python train.py --head_dim=128 --d_mlp=1024 --norm="rmsnorm" --norm_place="peri" --rope_fraction=1.0 --init_std_qkv=0.0228 --init_std_o=0.00537 --decay_shape="sqrt" --batch_tokens=65536 --doc_mask=false --steps=9020
Each number is 128 + 32 x the weight over its row's rms, rounded and kept within 0 to 255. Layers, rows and columns count from 0. The size above them is the row's rms in percent of the matrix's.

# layer 6 MLP down (transposed), 1024x384, rms 0.0723, rows 728-736, columns 0-127
size [100  94  99  99 103 103  97  97  95]
[[ 83 145 122 136 144 130  90  66 154 164 106 155  93 141  96  98 193  78 159 111 112 115  87 108 144 162  92 106 151 121 139  72 157 165 158 136 160 188 101 124 104 137  77 114 130 122 164 137  83 144 150 105 144 113 159 165 124 221 129  94 118 137  67 137 152 139 125 109 101 157  93 161 157 181 113  82 152  87 152 127 108  91 126 113 117 109 101 120 153 109 117 156 137 108  94 111 157 158 100 177 111 141  84 107 146 116 138 131 109  99 134 130 131  90 165 167  65 204 132 163 116 139 109 153  78  81 160 118]
 [128 171 142 140 123  70 136 142 133  85 140 143 143  34 176 110 192 155 121  84 158 154 103 113 141 150 121 114 100 152 177 118 137 159 130 177 157 182 140 145 154 167  99  74 109 117 125 112 109 165 166 163 155 112 126 138 123 148  91 155 142 112  69 106 147 149  97  92 132 108 135 134 142 144 157 114 181 168 120 116 131 139 174  86 100 101 105 181  90 164 116 156 157 108 168  99 106 152 100  92 102 110 156 164  89 171 139 118 100 123 125 135 130 137  84  98  93 170 114 192 154 126 164 126 138 122 121 140]
 [155 111 139 104 168 107  82 115 128  66  99 150 188 153  55  95 152  82 144 136  95 107 162  93 110 116 174 133  93 108 109 130 124  63 163 138 130 168  85 181 159  87 135 127 157 146 113  82  79 112 130 150  88 130  90  88 119 137 132  81 153 155  99 119 136 141  97 174 102  93 147 132  97 158 176  98 161 117  90 147  52  89 130 112 150 120 186 102 118  73 128 155 161 100  99  83 180 140 113 153 113 124 109 139  94 114 110 132 175 150 169 120 137 162 109 157 128 117 124 107 150 135 147  94 124  66  91 110]
 [123 104 103 107 111 102 141 156  88 100  93 107  77 117 163 149  60  82 120  47 185 133 117  80 214 108  48  97 154 132 105 113 191  92 146 121 114 138 151 141  79  97 136 113  80 100 161 202 153 141 138  89 163 148 108  98 193  97 192 110  76 125 131 156 128 151 157 143 132 168 139 174 140 125 124 154 212 158 187 110 162 131 111 178 149 133 122 106 122  71  81 129 140 108 166 117  76 154 142 138 161 177 112 117 132 148 133  85 186 107  90 107 153 165 134 126 105 152  63 113 101 121 144 120 107 106  57 159]
 [137 160 138 146 164  51 143 115 114 102 191 136 116 152 158 145 143 146 157 138 154  99  96 123 123 105 106  84 177 149 158  77 106  95 157 139  90 139 125 138 124 141  86 147 151 144 133 153 137  73 155 159 190  77 101 165 145 114 174 102 149 123 166 195 139 115 175 124  97 143 151  71 182 139 132  89 114 108 132 141 120  91 144 108 149  82 126 114 152 169 144 134 121 162 124 133 131 107  95 166 143 109 116 138 166 116 152 163 148  97  84 165  96 145 141 162 165  95  81 143 135 122  79  92 100 149 112 170]
 [133 153 173 129 193 151 115 141 107 143 116 172  95 120 130 118 201  97  70 152  82 114 189 135 120 149 113 118  99  89 154 129 106 128 115  80 100 151  99 128 118 125 140 126 171 204 127 121 141 149 137  97 100 122 133 151 174  86 142  72 149 154 131 143 126 117 144 196  93  54 105 110 110 116 142 152 124 149 110  43 134 113 115 148  87  73  97 155  58 132 144 155 118  90 200  89 161 126 139 130  53 143 150 184 143 150 135 181 184 123 127 148 141 124 109 139 124 132  93 121 119 167 128 123 112 108 169 141]
 [136  72 153 151  90 126  83 123 134 126 156  96 162 133 111 166  59 196 168 177 115 145 175 124 141 162 104 109 120  89 146  96 105 122 104 154 174  98 176 133 143 110 143 127 103 142 163 121  99 141 127 169 133 123 113 118 130 103 128  92 125 123 126 102  43 182 132 180 252  72 181  95 113 103 143 119 106 136 183 133 162 100 107 138 147 104 203 128 160  84  91  76 154 168 152 117 162 127 177 159 112  85 131 118 174 150 122 150 138 138  57  97  93 128 121 110 108 145  98 122  97 117 179 141 127 153 103 166]
 [119 170 137 146 157 117 116 102  88 165  81  97 102  78 143 119 109 129  69  77 132 171 148 166 187  65  93 144  89 153 184 147  76 112 120 150  45 132 112 165 148  87 124  68 128 191 139 138 165 109  94 101 128 163 159 130 130 153 111 134 121 118 138 114 166  98 180 175 141  77 107 114 136  92  89 126  95 161  90 114 115 128 132 147 157 127 125 107 130 139  96 186 116 197 165 162  90 128 164 133 168 116 110 131 123 120 188 132  82 190  91  70 134  52 161 148 148 150 139 179  94 127 140 172 102 164  81 101]
 [123 136 148 101 172  83 159 152  99 141 128 121 119 131 102 192 184 148 111 150 128 175 113 129 159 100  92 129  84 173 159 121 141 112  61  84 132 119 130 116 145 133 141 190  95 137 142  76 108 122 139 104 144 107 156 120 130 188  99 161 120 101  83 126 104  90  85 149 118 191 158 114 111 144  89 116 168 165 123 160  90 129 100 150 168 157  82 121 170 199 152 136  82  91 181 116 140 128 107 114 132 121 112 147  90 135 149 137  53 111 159 161 174 144 134  95 131 172 178 113 131 109 169 125 103 160 120 156]]
# layer 6 MLP gate, 1024x384, rms 0.0721, rows 729-736, columns 0-127
size [102  95  95 105 102 106  97 100]
[[110 110 125 120 110 111  90 119 156 128 135 130 211 164 177 164 150 129 107 131 161  84 111 170 174  64 163  88 123 146 118 105  82  92  77 151 115 171 106 127 137 198 160 101 127 149 134 174 209 102 132 161 136 127 120 151 101 131 163 173 101 140 115 125 151 228 130 122 148 166 160  67 164 105 147 141 169 129 114  89  87 102 111 168  92  75 174 110 135 178 108 134 128  99 136 111 110 106 121 159 108 110  88 156 135  92 113 151 142 161 117  59 140  87 160 139  85  79 118 104 139 114 175  93  83 140 119  97]
 [ 90 156 128  51 143 215  79 112 119 206 143 102 131 158 139 128 160 153 134  89 121 138 100 169 103 109 114 159 115 103  95 101 108 139 177 131 106 116 142 156 131 125  78 121 102 122 118 150 128 123 108 145 117  81 193 183  66 175 150 179 123  86 145 202 151 129 160  97 165 146 164 148 120 133 176 184 117  93 162 114 114  75  95 132 128 129 166 104  98 124  83 147 198 150 103 128 115 163 161 153 123 106 105 116 112 131 109  76 158 102  95 116 142 155 126 171 152 155 110 119 111  70 127 152  94 112 119 160]
 [ 92  66  85 108 160 108 165  87 151 136 130 158 126 133 141  66  65  89 164  99 164  73 139 130 125  65 173 138 119 125 171 163 100 166 154 142 186 103 121 188 123  92 123 158 167 110 172  75 177 150 177 115 124 127 126 142  90  71 109 113 124 123 146 132 114 160 141 123 100 121 143 112 180 124  34  86 108 124 146  90 132 132 145 175  83 162 151 138 160  66 193 118 140 152 124 124  65 127 104 131 110 137 139 118 129 133 136 129 149 171 136 156 162 105  97  44  84  68 165 118 159 154 171 169 150 153 147 109]
 [ 75 124 121 128  95 143 144 140 145 130 121 127  86 100 178 122 113 114 139 138 105 128 156 146 181 107 174 123 150 141  94 117 156 125  93 133 144 172 143  79 114 149 138 163 103 111 111 209 133 165  50 164  55 127 116 112  92 127 145 110 132 152 169 103 108 151 156 134 139 135  96 157 146 130 140 194 138 111 113 165 163 151  89 153 192 132 144 131 117  81 141  99 125 129 187 160  97 126 134 110 100  97 174 133 117 178 125 140 113 136  71 107  96 145 102 120 113 193  77 106 100 105 158 103 182 163 100 132]
 [154 136 130 133 106 154 145 155 121  52 123 110  77 172 164  91  90 102 160 129  58 122 179 110 211 164 113 133  71 207 108 147  81 141 166 120 141 111 135 125 154 151 109 146 115 209 105 116 131 133 119 145 111 120 170 164 165 151 157 112 174  81 136 114 123 140 130 117 146 150 118  78 159 146  73 150 102 153 145  96 114 170 116 126 122  74 137 130 111 171 102 144 118 146 127 164 174 132 157 120 112 148 103  91 155 128 123 128 129 136 144 110 159 167 128  81  74 136 114 166  95 128  86 107 168  99 117 133]
 [143  95 112 134 155 106 132 172 132  53 108 144 164  96 138 171 115 117  98 168 127  62  95 164  94 169 207 135 131 141 104 172 150 230 178 116 103 184 109 139 117 145 134 118  81 133 129 168 130  80 177 105 119 159 162  91 175 150  99 129  99 125 111 139 132 149 127 104 118 128 150 172 137 126  87 103 134 138 186 155  89 120 151 193 104 103 135 102  80 127 144 160 183 136 114 144  88  89  63 135 132  97 141 123 138 139 208 107  82 176 206  59 135 111 193 126 141  97 104  95 189 126 108 162 113 116  67 165]
 [143 164 159  84 102 131  73 139 110 132  53 114 144  91 154  97 131 108 127 186  93 201 136 135 133 127  85 157 166 156  64 135  97 114  77 195 105  97 185 131 107 185 124 144 195 113 166 109 114 101  72 138 117 136 113  92  67 183 132 188 127 130 172  94 124  96 133  88 101 109 170 113 116 123 115 121 136 157 123  75 102 177 165 107 158 144  91 141  76 116 105 186 175  86 133 180 139 136 161 100 154 153 134 156 121 127 143 118  86 126 137 186 174 216 129 116 141 101 107 112 144 118  97 117 137 128 100  97]
 [120 126 120 129 165 136 116 194 140 142  98 153 152 136 112 110 200  35 139 174 155 125 111 124 106 165 136 141  87 135 104 134  66  74 108 161 127 129 109 194 150 188 149 150 116 108  50 134 120 112 126 153  91  76 166 119 117  85  89 143 153 151 154 110 148  72 157 113 173 164 106 113  53 119 144 186 153  92 167 105 111 104 158  66 163 117 104 144 155 128 134 150 188 188 105 127 155  87 168 162  81  79  97  94 119 130 137 121 205 120 104 173 112 197 142  61 113  92 133 123  98 102 102 120 126 110 108 151]]
# layer 6 MLP up, 1024x384, rms 0.0772, rows 729-736, columns 0-127
size [ 96 104  96 104 104 102 101  97]
[[128  90 146 111 148 160 146 161 131 175 130 110 185 143 156 185  73 167 159 152 113 133 107 135 114 131 173 160 197  61 115 164 148 148 198 169  71 133  96  46 160 184 147  75 144 118 160  95 180 100 107 112 136  98 159 160 107 111 135 144  89 169 176 109 200 124 108  99  93 121 150 135  75 127 141 143 118  97 135 170 138 118 107 117 114 116 120 101 139 113 153 171  88 127  79 124 170 158  95  69 154  97  64 108  71  88 124 186 131 126 142 113 125 113 113  93 158 129  93 115 111 118 128  71  94 104 174 125]
 [ 94 105 150 176  91 104 101 154  91 135 184 202 133 181 111  38 161 146 170 123  90 127 125  97 123 144 130 179 137 142 151 105 105 116 141 147 166 113 137  87 150 150 140 120 182 135 134 135 133 174 141  95 119 104 151 166 125 158 121 116 127 160 175  85 145 145 193 173 188  68 110 119 139 137 128 123 105 160 118 128 140 137 106 112 162 154 118 177 140 120 125 155 117 126  83  74 128 140 102 169  98 168 145 122 115 127 144  80 135 132 164  98 142  53 108 122 132 146 109 109 149 103 125 123 146 183 160 132]
 [122 122 108 117 155 104 135 129 109 124  67 111 140 142 152 183 123 121  90 182 189 105  88 189 130 162 161 153 122 145 170 104 107 123  98 127  95  51 134  81 162 163 155 171 125 137 147 113  94 135  98 162 100 100 121 168 143 116 162 135 124 109 141 160 134 141 105 138 136  84 100 114 110 101 134 154 132 191 142 144 131  79 104 103 122  73 126 121 139 141 149 111 120 169 138  97  99  51 147  99 110 155 183 170 125  51 123 170  97 125 125 101 170 152 122 162 112 124 159 155 177 132 135  91  84 115 171 122]
 [162 141 123 149 133 163 168 111 145 146  97 142 127 105  99 118 158 119  96  44 119 173 180  56  80 133 109 129 132 134 117 103 100 174 126 125 102 154 121 154  80  78 109 104  90  98 103 153 107 115 161 159 139 128 167 131 159 154 157 227 120 131  76  93 125 161 140 114 112  81 177 126 116 174 135 162 151 146 120 135 169  97 167 103 118 181  82 105  99 141 153 115 162 144 125 138 102 117 161 139 179 101 118 129 191 140  88  94 142  98  99 117  89 144  82 126 133 143 154  89  89  80  94 111 105 146  96 119]
 [100  95 123 123 123  85  87 105 160 169 107 143  97 107  67 125 121 200 109  83 145 179  97 170 100  96 133 107 130 118 153  84 146 134 132 164 114  96 140 134 149  95 155 146  99 118 141 119 135  72 126 120 133 130  91  38  52 113 138 223  91 177 123 130 115 131 110 144 152  95  95 148 116 134 149 109  94  86 109 141  92  74 167 189 125 128  77 119 102  99 119  93 132 153 168 180 187 104  89  84 130 114 133 111 131 189 142 163 137 136 130 152 163  95 140 152 133 135 101 167 130 101 112  98 138  55 107 180]
 [167 113 202 104 136 133 122 132 129 147 149 123 107  78 105 131  63 132 188 125 144  64  91 107  73 141 176  96 108 135 157 127 153 165 103 117  97 139 132 144 118 118 142 124 156 173 149 161 116 110  81 149 141 117 195 142  96 102 165 119 136 153 132 106 133 115  88 117 110  96 127 121 133 103 142 111 111 154 132 142 121  98 131 164 115 156 117  88 112 142 115 130 109 148 125 142 101 104 148 100  61 146 145  94 141 132 140  57 110 125 171 124 182  93 108 120 138 145 102 119 194  97 147 115 159 103 120 114]
 [168 104 129 208 141 140 140 167 116 119 118 169 175  88 126 149  82 185 102 152 108 104 186 115 129 186 169 123 147 176 100 143 132 155 168 123 159 113 114  61 114 185 130 143 189 158  56 116 134 109 148 130 127 153 105 118 134 124  89  91 104 108 129 118 128 140  79 193 122 183 133 109 159 167 166 136  96 119 116 133 133 124 194  73 137 111 103  83 113 115  49  78  82 155 141 175 118 120 134 154 114 147 132 124 118 169 157 130 193 120 130 113 133 122  89 141  96 110 129  86  77 160  75  83 125  87 157 137]
 [152 130 128 141  81 125 142 131 101 152 108 144 129 125  85 179  95 107 125 124  70 147 184 133 176  70 134 140 199  93 156 153 163 116 156 156  75 133 160 169 164  97  99 129 183 119 163 105  72 132  32 144 160  98  73 125 109 146 141 138  96  87 114 103  83  88 163 110 177 159 108  96 124 135  75  95 149 140 186 138 109 114 181 134  81 155 132  93 106 138 114 196 131 117 154 126 104  79  68 103 181 123 143 163 143 130 132 154 138 165 112 141  75  98 107 200 161 142 110 145 120 117 166  98 101 170 133  77]]